Each number is 200 + 20 x the weight over its row's rms, rounded and kept within 0 to 999. Layers, rows and columns count from 0. The size before them is the row's rms in percent of the matrix's.

# layer 13 MLP up, 512x256, rms 0.0841, rows 341-366, columns 64-127
097,208,240,246,218,207,207,207,187,249,177,188,214,210,205,157,195,202,217,173,241,178,236,178,202,191,186,236,174,182,194,198,203,254,199,205,181,198,186,175,185,193,188,216,233,214,213,234,191,226,218,204,196,183,193,222,209,157,198,206,212,189,192,201,181
108,187,188,189,210,192,194,202,205,196,222,201,173,235,222,208,207,180,190,200,187,193,191,215,184,166,199,179,164,218,204,208,214,146,210,203,187,208,151,177,214,214,213,232,213,205,193,166,216,198,194,221,182,204,206,192,235,208,221,200,168,186,226,204,171
095,186,175,198,192,175,190,175,192,236,255,205,209,181,217,183,209,237,198,206,172,179,220,210,189,201,190,213,185,182,169,192,236,181,169,204,174,208,175,196,189,177,201,176,205,178,227,189,190,220,198,193,241,182,264,194,192,193,229,219,220,181,211,194,182
105,158,228,187,172,212,194,175,222,218,191,221,210,209,206,221,195,230,198,162,230,170,215,173,194,186,147,221,197,230,190,237,209,227,234,208,232,235,181,207,212,220,207,249,182,192,230,207,188,202,200,202,224,180,227,229,225,177,159,209,236,172,192,242,200
095,212,205,197,185,202,190,184,199,218,196,215,157,177,219,169,225,201,207,203,225,216,234,210,214,195,172,176,211,237,160,212,183,204,179,201,177,202,211,159,204,195,197,200,188,238,198,204,234,206,203,182,158,218,171,229,163,180,190,204,199,182,213,228,203
096,172,216,200,196,250,208,211,242,211,250,193,218,191,211,172,197,202,172,209,237,195,211,236,188,198,194,187,196,219,184,207,179,181,198,206,173,215,240,167,208,166,222,192,211,201,199,197,194,208,163,172,198,189,203,202,199,219,215,195,198,202,187,201,231
116,169,187,224,182,191,219,223,201,205,219,182,191,212,222,206,204,175,181,186,207,206,198,230,174,204,192,225,201,213,182,204,193,198,169,203,186,203,190,181,194,210,219,195,232,179,196,191,184,198,199,183,200,187,216,207,218,210,167,188,205,227,219,185,221
103,240,185,205,189,199,169,209,214,164,206,185,229,230,193,165,175,188,174,246,200,181,182,179,193,209,206,149,189,206,213,191,189,225,181,181,191,194,156,205,225,195,185,205,210,161,193,217,172,248,180,244,190,193,205,204,189,233,202,199,188,194,231,211,198
097,185,196,194,214,175,212,183,197,193,210,225,212,193,189,196,162,211,203,198,227,208,169,222,188,213,224,222,178,183,181,153,213,187,239,185,214,192,219,207,160,163,185,208,224,204,181,196,197,173,201,230,201,174,190,239,193,223,197,218,210,194,220,216,215
102,200,195,214,214,179,176,135,197,233,218,203,177,207,181,188,210,186,188,212,191,163,211,243,224,182,217,187,171,154,161,211,204,168,203,209,212,219,229,218,241,184,197,199,222,176,219,126,212,203,200,167,194,212,203,202,204,187,202,244,200,195,187,223,177
120,215,191,216,216,191,183,209,194,191,232,178,215,208,187,209,197,225,192,181,214,194,204,225,215,174,221,219,210,214,193,206,227,189,185,203,205,223,189,212,246,237,237,155,202,190,178,221,218,192,174,178,213,231,206,194,193,198,232,195,225,194,196,230,170
104,187,229,174,166,190,221,206,220,176,215,211,212,190,197,163,186,175,206,165,211,180,232,209,182,167,207,221,210,193,214,171,211,235,202,203,203,225,224,211,198,183,210,230,175,177,200,228,223,204,209,195,199,211,207,201,228,187,229,182,165,174,176,200,205
109,194,204,205,211,193,221,192,195,183,206,185,192,217,217,155,204,198,187,196,190,217,212,207,174,196,221,214,179,159,195,209,227,183,206,192,203,190,156,253,202,204,172,211,208,199,203,215,180,238,180,233,230,207,171,195,209,191,212,199,194,190,197,207,149
098,189,205,229,164,171,215,154,224,260,195,190,211,213,173,204,220,192,194,167,204,192,179,194,198,202,186,231,162,203,196,194,181,190,191,169,220,185,216,176,166,195,193,195,211,191,209,193,190,239,211,184,205,203,215,178,218,253,219,196,157,210,216,196,204
101,185,213,211,188,194,203,179,202,209,207,207,227,174,189,212,196,197,237,205,240,190,248,216,186,215,226,192,197,179,196,184,198,201,149,210,199,170,215,202,162,197,219,230,197,200,239,206,192,220,207,190,242,191,212,190,201,181,220,183,182,221,200,208,155
105,182,201,183,165,189,182,203,173,180,236,204,178,217,201,226,186,233,183,178,201,211,194,196,197,183,211,213,219,207,217,198,208,198,196,215,220,178,196,191,212,222,207,209,200,188,178,216,209,222,208,192,200,202,202,211,181,219,179,237,205,214,227,200,180
103,170,217,213,187,153,212,200,180,199,196,230,202,212,202,198,193,164,183,162,179,248,186,174,197,195,200,196,208,195,153,197,199,209,218,194,182,226,211,200,224,219,205,212,174,163,185,166,210,232,176,204,229,189,245,183,184,191,216,185,210,211,183,195,195
101,182,172,188,190,181,229,230,177,178,192,194,203,210,203,168,190,205,198,244,201,203,195,183,204,217,220,221,230,180,194,216,211,237,231,218,214,213,183,186,201,201,223,215,213,213,177,232,208,196,185,185,188,206,211,205,164,207,169,226,173,207,214,180,189
094,193,188,221,209,218,171,191,190,215,203,207,179,199,213,214,188,250,195,202,215,174,207,218,197,163,182,211,211,206,178,220,231,203,239,161,208,168,215,212,184,209,214,241,190,205,195,193,180,200,223,212,221,202,187,192,186,202,224,219,187,199,219,204,154
105,229,188,221,192,190,225,226,191,181,204,188,254,230,208,176,200,236,200,171,173,241,172,226,197,227,221,192,198,203,209,172,234,213,196,219,197,203,215,214,212,164,180,184,182,192,225,230,240,169,178,205,194,188,231,188,182,192,192,215,221,182,180,203,202
095,181,210,180,176,186,129,195,168,188,184,190,211,210,211,201,238,209,202,151,181,213,213,192,195,203,158,206,226,165,230,171,185,177,238,194,190,207,212,175,191,209,182,188,176,197,224,214,207,237,231,239,236,120,231,190,249,211,204,166,199,207,219,177,190
100,174,225,216,170,212,236,214,222,225,196,200,201,201,169,133,221,209,220,174,195,197,221,223,218,167,230,160,164,190,178,192,209,240,243,197,207,229,172,185,191,209,204,189,210,181,201,222,202,188,182,211,214,180,214,234,173,187,228,161,206,155,261,223,201
096,206,186,191,187,208,172,163,172,191,221,194,190,177,175,155,216,235,212,176,198,219,201,213,198,208,194,175,184,240,189,169,196,205,196,254,175,212,226,205,191,225,215,173,205,200,219,167,249,220,187,233,179,194,195,208,202,169,234,198,204,209,217,214,226
103,198,212,159,209,202,206,219,183,238,199,189,203,222,173,180,168,180,205,206,179,218,175,217,204,173,202,184,214,233,177,192,208,191,190,179,192,193,212,201,173,188,189,199,204,223,206,204,182,182,194,205,215,220,225,225,172,211,186,212,213,202,200,216,191
097,211,166,196,180,195,160,184,187,184,167,152,216,197,213,195,167,201,228,208,203,199,194,182,204,200,187,174,163,182,208,200,158,177,200,182,173,177,150,204,192,232,213,202,187,220,204,219,197,194,216,218,176,217,199,199,195,184,183,184,197,182,197,174,212
100,176,187,224,182,222,211,218,215,209,187,224,206,211,191,228,180,188,193,207,218,203,228,221,183,221,192,179,156,176,211,209,178,216,211,158,233,208,246,193,235,206,170,197,239,165,169,208,197,195,224,223,183,200,205,194,199,205,189,211,183,173,205,217,229
# layer 13 MLP down (transposed), 512x256, rms 0.063, rows 341-365, columns 64-127
098,188,165,200,188,238,209,170,176,184,194,179,224,199,152,225,148,193,186,223,210,203,175,190,204,210,192,222,228,185,223,190,186,171,205,187,232,221,181,224,213,209,215,223,180,162,171,192,170,177,225,199,234,236,207,215,210,189,203,172,190,204,183,169,178
103,196,191,168,200,205,209,171,231,192,201,200,228,207,207,192,168,192,212,208,198,182,207,215,207,198,184,162,182,190,211,190,230,206,229,202,168,221,220,214,220,207,203,222,174,181,224,237,174,207,156,211,205,229,201,225,146,222,179,196,201,227,211,187,206
092,228,203,182,180,237,188,194,185,181,171,214,194,195,203,173,179,227,181,183,210,202,173,209,195,205,211,214,216,196,231,213,197,203,201,201,254,181,205,191,213,198,223,208,180,221,197,182,182,184,187,227,248,220,189,194,219,210,199,206,182,195,212,224,196
109,209,205,205,196,233,211,188,182,228,198,199,209,178,225,193,230,196,193,188,203,197,180,205,189,189,229,231,218,181,192,192,207,171,202,164,206,178,203,174,188,180,177,167,184,174,219,173,223,194,198,174,190,202,212,226,185,201,204,223,194,217,222,196,198
101,168,196,189,191,208,192,186,207,189,193,219,240,209,214,184,173,211,179,179,153,211,222,198,245,189,193,209,260,196,230,196,187,212,207,227,234,201,229,232,191,211,193,181,220,158,190,216,226,198,217,202,231,213,218,191,182,196,209,188,208,218,187,212,181
097,209,193,192,211,190,224,212,167,185,189,201,215,166,161,231,180,228,195,201,187,195,189,180,147,236,206,222,234,199,208,176,232,189,192,224,215,158,214,215,202,192,184,211,210,204,200,190,173,209,201,246,176,237,199,167,212,211,191,208,198,184,211,221,200
110,180,203,157,218,187,217,190,183,196,208,212,227,190,206,240,208,205,194,189,209,184,186,179,178,210,186,220,141,199,225,240,174,171,221,185,227,218,205,183,195,216,189,202,180,236,196,187,200,220,229,192,208,217,219,202,217,168,178,239,190,194,213,231,232
104,184,219,215,192,210,201,201,196,202,167,211,199,185,204,204,190,223,230,162,234,220,220,196,182,229,225,225,208,187,185,220,199,227,177,199,184,198,211,195,208,198,179,201,205,184,193,166,216,241,186,205,206,193,215,182,181,167,189,197,207,214,211,221,224
097,190,222,201,205,216,175,177,195,183,191,213,173,194,199,163,209,216,194,193,210,180,178,181,188,198,182,223,182,252,200,211,218,224,195,192,179,181,205,217,230,195,211,178,221,166,201,206,220,210,201,210,168,237,222,163,186,180,206,181,190,181,198,169,202
101,216,206,206,182,204,218,256,207,198,199,169,225,204,200,214,203,213,205,227,196,218,210,187,158,176,182,205,182,204,210,212,180,200,209,200,212,187,185,162,187,201,211,202,202,185,209,226,208,200,206,237,191,220,210,204,207,198,193,199,217,198,228,195,188
117,194,194,195,208,153,200,187,220,208,213,212,235,210,220,199,202,240,209,192,181,196,198,191,188,212,184,223,215,169,212,206,197,196,191,191,195,242,149,188,214,206,254,189,210,188,188,207,221,225,193,193,241,209,203,208,185,206,189,203,148,169,213,207,200
104,184,191,202,212,231,206,232,190,198,190,162,179,229,206,179,204,245,183,211,165,233,179,169,170,206,193,193,183,193,199,224,214,193,191,199,210,199,196,205,207,186,195,188,206,231,185,176,153,186,203,201,225,196,198,174,161,208,219,221,222,200,242,212,242
115,195,210,154,222,203,211,198,191,192,222,217,217,212,221,186,219,202,161,208,209,241,216,161,180,210,204,181,192,230,194,207,208,230,174,197,201,183,208,200,213,196,186,195,176,202,194,188,204,205,194,217,212,190,203,174,218,193,249,190,189,223,197,226,165
097,181,187,235,212,192,199,235,154,202,198,196,214,197,165,188,190,209,207,198,230,215,210,226,189,187,184,246,188,213,200,182,195,254,218,205,204,220,210,253,218,242,226,205,177,190,184,180,189,195,174,195,183,197,196,195,201,180,175,211,220,194,159,212,175
103,210,198,190,175,193,206,195,211,209,163,197,178,195,214,198,213,178,211,198,203,204,190,187,187,204,204,202,230,185,209,217,215,259,177,181,194,248,204,164,233,231,180,197,177,187,206,212,212,181,228,212,193,199,201,201,154,207,210,232,172,172,167,221,199
104,187,225,212,186,207,154,227,213,207,224,200,211,153,205,177,205,155,198,205,206,165,208,201,187,239,165,204,243,161,189,164,142,215,196,209,189,215,183,193,167,199,197,211,214,189,196,216,187,237,197,190,200,190,198,212,199,203,171,215,231,164,161,156,209
095,209,183,184,193,189,216,228,204,191,184,169,189,194,187,186,206,214,149,203,213,169,182,198,219,184,200,231,216,189,221,205,195,225,206,203,211,187,227,231,218,193,197,207,210,210,179,196,204,207,217,217,192,175,210,194,225,214,204,217,194,207,207,209,198
106,203,215,194,180,218,193,181,223,219,210,191,151,175,195,216,209,188,238,196,194,179,197,212,219,179,196,189,172,243,222,198,205,216,205,210,226,226,227,191,183,232,188,185,191,233,179,186,187,200,231,194,199,189,204,187,202,174,215,209,200,207,231,209,198
097,229,222,206,186,191,155,178,206,207,197,203,213,156,259,187,242,209,213,232,194,193,224,202,255,212,192,181,206,174,225,177,205,190,218,217,204,168,191,217,168,195,191,175,206,169,165,214,190,218,199,181,206,189,238,191,194,210,205,206,157,221,159,204,234
108,180,204,205,156,212,162,177,211,214,186,218,183,195,203,206,178,216,174,204,200,188,186,192,190,241,171,204,199,197,213,169,216,227,229,160,230,222,204,222,218,166,185,219,199,184,164,171,200,233,208,168,195,205,221,218,172,220,217,174,179,187,229,199,195
094,186,194,174,233,185,207,182,188,200,173,220,198,195,186,199,156,218,194,217,199,215,170,176,199,185,212,169,202,220,183,220,204,199,193,217,205,227,166,193,204,198,207,224,209,209,195,213,205,188,208,164,198,233,202,199,184,209,221,206,214,209,203,211,219
109,199,213,198,223,167,161,209,224,193,211,192,204,201,168,204,200,206,198,240,201,168,153,211,196,190,168,211,193,202,199,190,190,211,171,192,223,201,195,200,219,215,201,243,167,221,187,174,230,209,185,164,196,204,178,239,228,220,162,191,190,208,178,212,215
097,185,215,203,202,204,226,225,212,186,223,202,184,239,174,167,161,184,192,238,213,228,164,166,175,182,191,222,159,204,213,203,202,205,196,168,223,184,214,180,166,164,192,197,229,211,241,202,179,206,197,165,170,203,186,251,200,206,194,212,191,210,186,233,183
105,183,192,213,201,191,176,221,190,190,197,203,164,197,167,183,191,200,207,204,218,214,226,167,175,176,201,159,227,196,174,228,192,188,204,177,220,192,214,218,194,216,232,214,174,212,188,218,204,183,193,211,209,190,205,187,192,204,167,186,212,206,191,192,240
095,216,201,167,230,200,183,193,228,232,205,214,232,203,190,210,174,197,207,193,162,179,159,220,187,220,177,204,235,209,200,209,207,192,183,245,181,242,202,203,160,181,205,207,199,188,194,180,200,203,197,201,196,218,233,181,191,226,215,218,190,198,184,182,227